Part of a small language model's weights.
Size: 11 layers, width 320, vocabulary 8192.
Architecture: LayerNorm before each block, rotary positions, biases, untied embeddings, attention and MLP in parallel.
Training: a variant of Muon for these matrices, 336M tokens.
Each number is 128 + 32 x the weight over its row's rms, rounded and kept within 0 to 255. Layers, rows and columns count from 0. The size above them is the row's rms in percent of the matrix's.

# layer 8 MLP down (transposed), 1920x320, rms 0.0362, rows 759-775, columns 200-239
size [103 106  92 111 102 101  95 108 104 100  94 100  96  98  96  93 100]
[[170 102  91  56 168 159 110 118  54 203 170 156  91 148 154 141  94 141 138 135 139 121 119  86 128 169 148 138 132  75 110 128 114 108 144 128 122  85  87 103]
 [147 155 130 111 121 113 120 198 128 144 132 145  66 213 147 127 133 125  72 139 138  94 142 179  85 156 126 113 109 111 127 117  99 120 126 109 164 113 110 118]
 [ 75 116 154 110 115  71 109 102 133 119 130 161  99 117 116 144  84 170 115 139 126 137 119 200 152 114 177 146 168  95 137 150 119 147  88 141 135 127 133  81]
 [106 100 134 126  41 146 184 132 121  97  84 152 143  89 101 142 102 186 137 142 163  84 138 125 183  87 143 124 128  78  87 118  86 131 140 115  69 148 116 152]
 [ 78 136 132 154 166 179 125 145 169 177 139 131 141 150 104 153 180 138  98 118 180 170 122  90  82 115 116 139 148 154 125 130 159 182 161 137 115 165 120  81]
 [103  98 117  75 172 148 106  62 128 108 123 132 130 138  86 157 126  79 100 119 145 166 124  72  81  92 119 155 160 130  90 221 125 112 168 169  91 109  98 153]
 [185  97 124 136 117 110 109 147  90 137  51 137  90 162 157 112 117 165 146  88 200 168 127 123 148 148 173 123 167 132 130  83  70 104 106 120  93 133 144  53]
 [145 166  91 129 160 201 122 126 127 109 151 127 110 184 115 209 145 139 193 107 101  86  48 139 120 109 149  75  50 136 118 123 148 128 177  90 133 135  99  76]
 [144 145 132 147 153  87 121 135 133 190 172 136 150  91  75 152 159 135 109 176 104 115 116 139  91 163 147 171 160 164 170 190 110  75 101 108 145 158 152 157]
 [146  91 209 172 156 138  84 147  84 171 134  86 172 124 201 151 115  86 105 118 128 153  98 135 154 122 148 127  95 134 124 116 155  90 152 151 113  98 126 108]
 [135  75 144 146 144 110 155 124 155  81 219 140 113  83 111 121 182  92  97 120  75 140  48 102 139  96 172 157 153 138 106 155  70 135 129 136 144 147 158  81]
 [168 135 118 134  81 159 151  71 132 135 133 118 150 136  99 135 143 143  92 116  53 129 111  92 112  44 161  92 158  98  92 162 168 150 188 136 144 144 110 158]
 [250 145 132 107 145 127 160 166 108 150 105 153 169  76 172 138 150 106  73 115 113 120 120 149 118 119 210  92 167  91 145 130 114 169 113  70 142 110 102 119]
 [123  92  77 130 134 114 140  33 189 139 198 176  89 171 119 153 177 151 156 124 136 163 139  89 152 104 150  74 131  95 120 107 132 121 112 141 106 144 132 143]
 [150 123 115 161 125 151 166 124  85 121 153 138 155 106 135 134  79 100 143  81  90 142  88  97 136 135 106 146 115 138 143  93  78 105 131 124 143 133 165  84]
 [ 76  91 110 178 173  82  42 136  95 127 117  95 144  66 132 114 182 179 149 102 210 153 119  94 119 174 136 131 134 107 115  15 157 127 114 149  87 161 111 149]
 [123   6 116 167 155  87 117 129  98 139 128 139 162  75 115  91 169 152 140 122 131 127 182  83 114 177 112 138  98  96 116 136 123 137 124 142 191  86 112  70]]
# layer 8 MLP up, 1920x320, rms 0.0821, rows 760-775, columns 200-239
size [103  91 109  99 105 100 103 100 108  95 103 103  97  95  92  97]
[[188  95 183 159  96  99  96  99 138 145  72 119  90 178 124 168 103 164 117  90 144 129 156 129 100 159 147 152 163 205 119 180 122 100 113 100  78 129 137  93]
 [133  63 113 138 167 118 125 199  70 100  50 115 112  91 104 142 134 119 104 105 126  52 132 106 135 167 155  78 155 140 128  88 124 110 115 122 118 125  79 130]
 [ 76 101 126 121  99  78 129 126 197  97 167 102 108 144 177 160 106 162 125 117 114 174 154 145  89 150  72 105 160 109 144 159 111 191 114 112 124 109 120 102]
 [ 89 122 151 122 142  88  81 177 118 132 101  69 115 177 122 102 218 164 117  63 142  98  98  84 129  98  89 137 119  98 186 112  88 117 105 123 139 115 116 190]
 [154 149 111 124 163  94 170  73 117 146 123 121  24 101  96 152 161 120 123 100 149 126 134  86 106 110  95 139  97 118 163 111  81 174 171 157  94  96 158 124]
 [ 88 105 158 163 149 148 116 148 182 142 147 151 167 163 147 141 106 141 127 150 102 150 147 131 156 124 146 132 128 101 185 123 176 124 184 130  96 237 141 169]
 [143 124 178 157 137  91  79 156 112  26 149  90 118 120 126 123 146 112 124 174 101 150 159  99  66 181 159  83 211 115 133 104 103 133 159 153 177 139 105 134]
 [123 111 147 133 206 191 112 139 127 162 140 134 186 112 115 150  98  79 128 147 105 106 146 202 103 132 113 125 126 111  76 144 162 187 110 103  90 142 113  76]
 [129 200 142 147 185 138 144 106  65 141 153 106 139 182 153 151 160 183  83 197 133  83 138 133 115 109 110 114 120 210 138  76 148 191 157 183 126 133 154 105]
 [176 110 166 133 136 133 134 118 143 118 125 109 103  83 164 153 124 195 185 136 160  94 115 113  90 137 173 154 162 113 125  85 128 107 143 119  89 201  98 140]
 [117 158  88 148  93  79 127 104 140  96 102 125 111 101  61 103 111 128 126  71 142  81 177  90 153 154  76 140  80 119 132 114 185 120 137 144 122 101 120 179]
 [126 190 185 112 187  76 118  90 141  81  70  68 118 134 144 178 156 153 108 120 104  98 128 132 166  79 138 139 121 105 112 171 151 169 157 153 150 120 109 201]
 [137 119 180  98 101 197 176 153  69 196  83  75 136 142 126 152 125 159 132 158  77  95  80 169 113 137 148 180 157 155 103  85 138 107 118  70 123 138  82 172]
 [138 110 105 132 131 157 125 114 134 153 121 128  57  85 124 139 165 195 101 113 103 175  63  77 124 128 132 140 146  88 121 104 150  88 152 137 131 183 121 110]
 [136 171  74 123 120 119 146  85 119  97 159 128  97  42 195 158 105  74 104 156 169 124 220 175 128  94  95 119 163 128 142 171 113 146 171 130 173 152 136 111]
 [130 158 137 146  62  93 171  84 150 120  99  62 104  91 113 165 153 111 125 160 167 194 116  77  70 157 140 166 158 124 138  94  83 191 185 200  73 159 174 121]]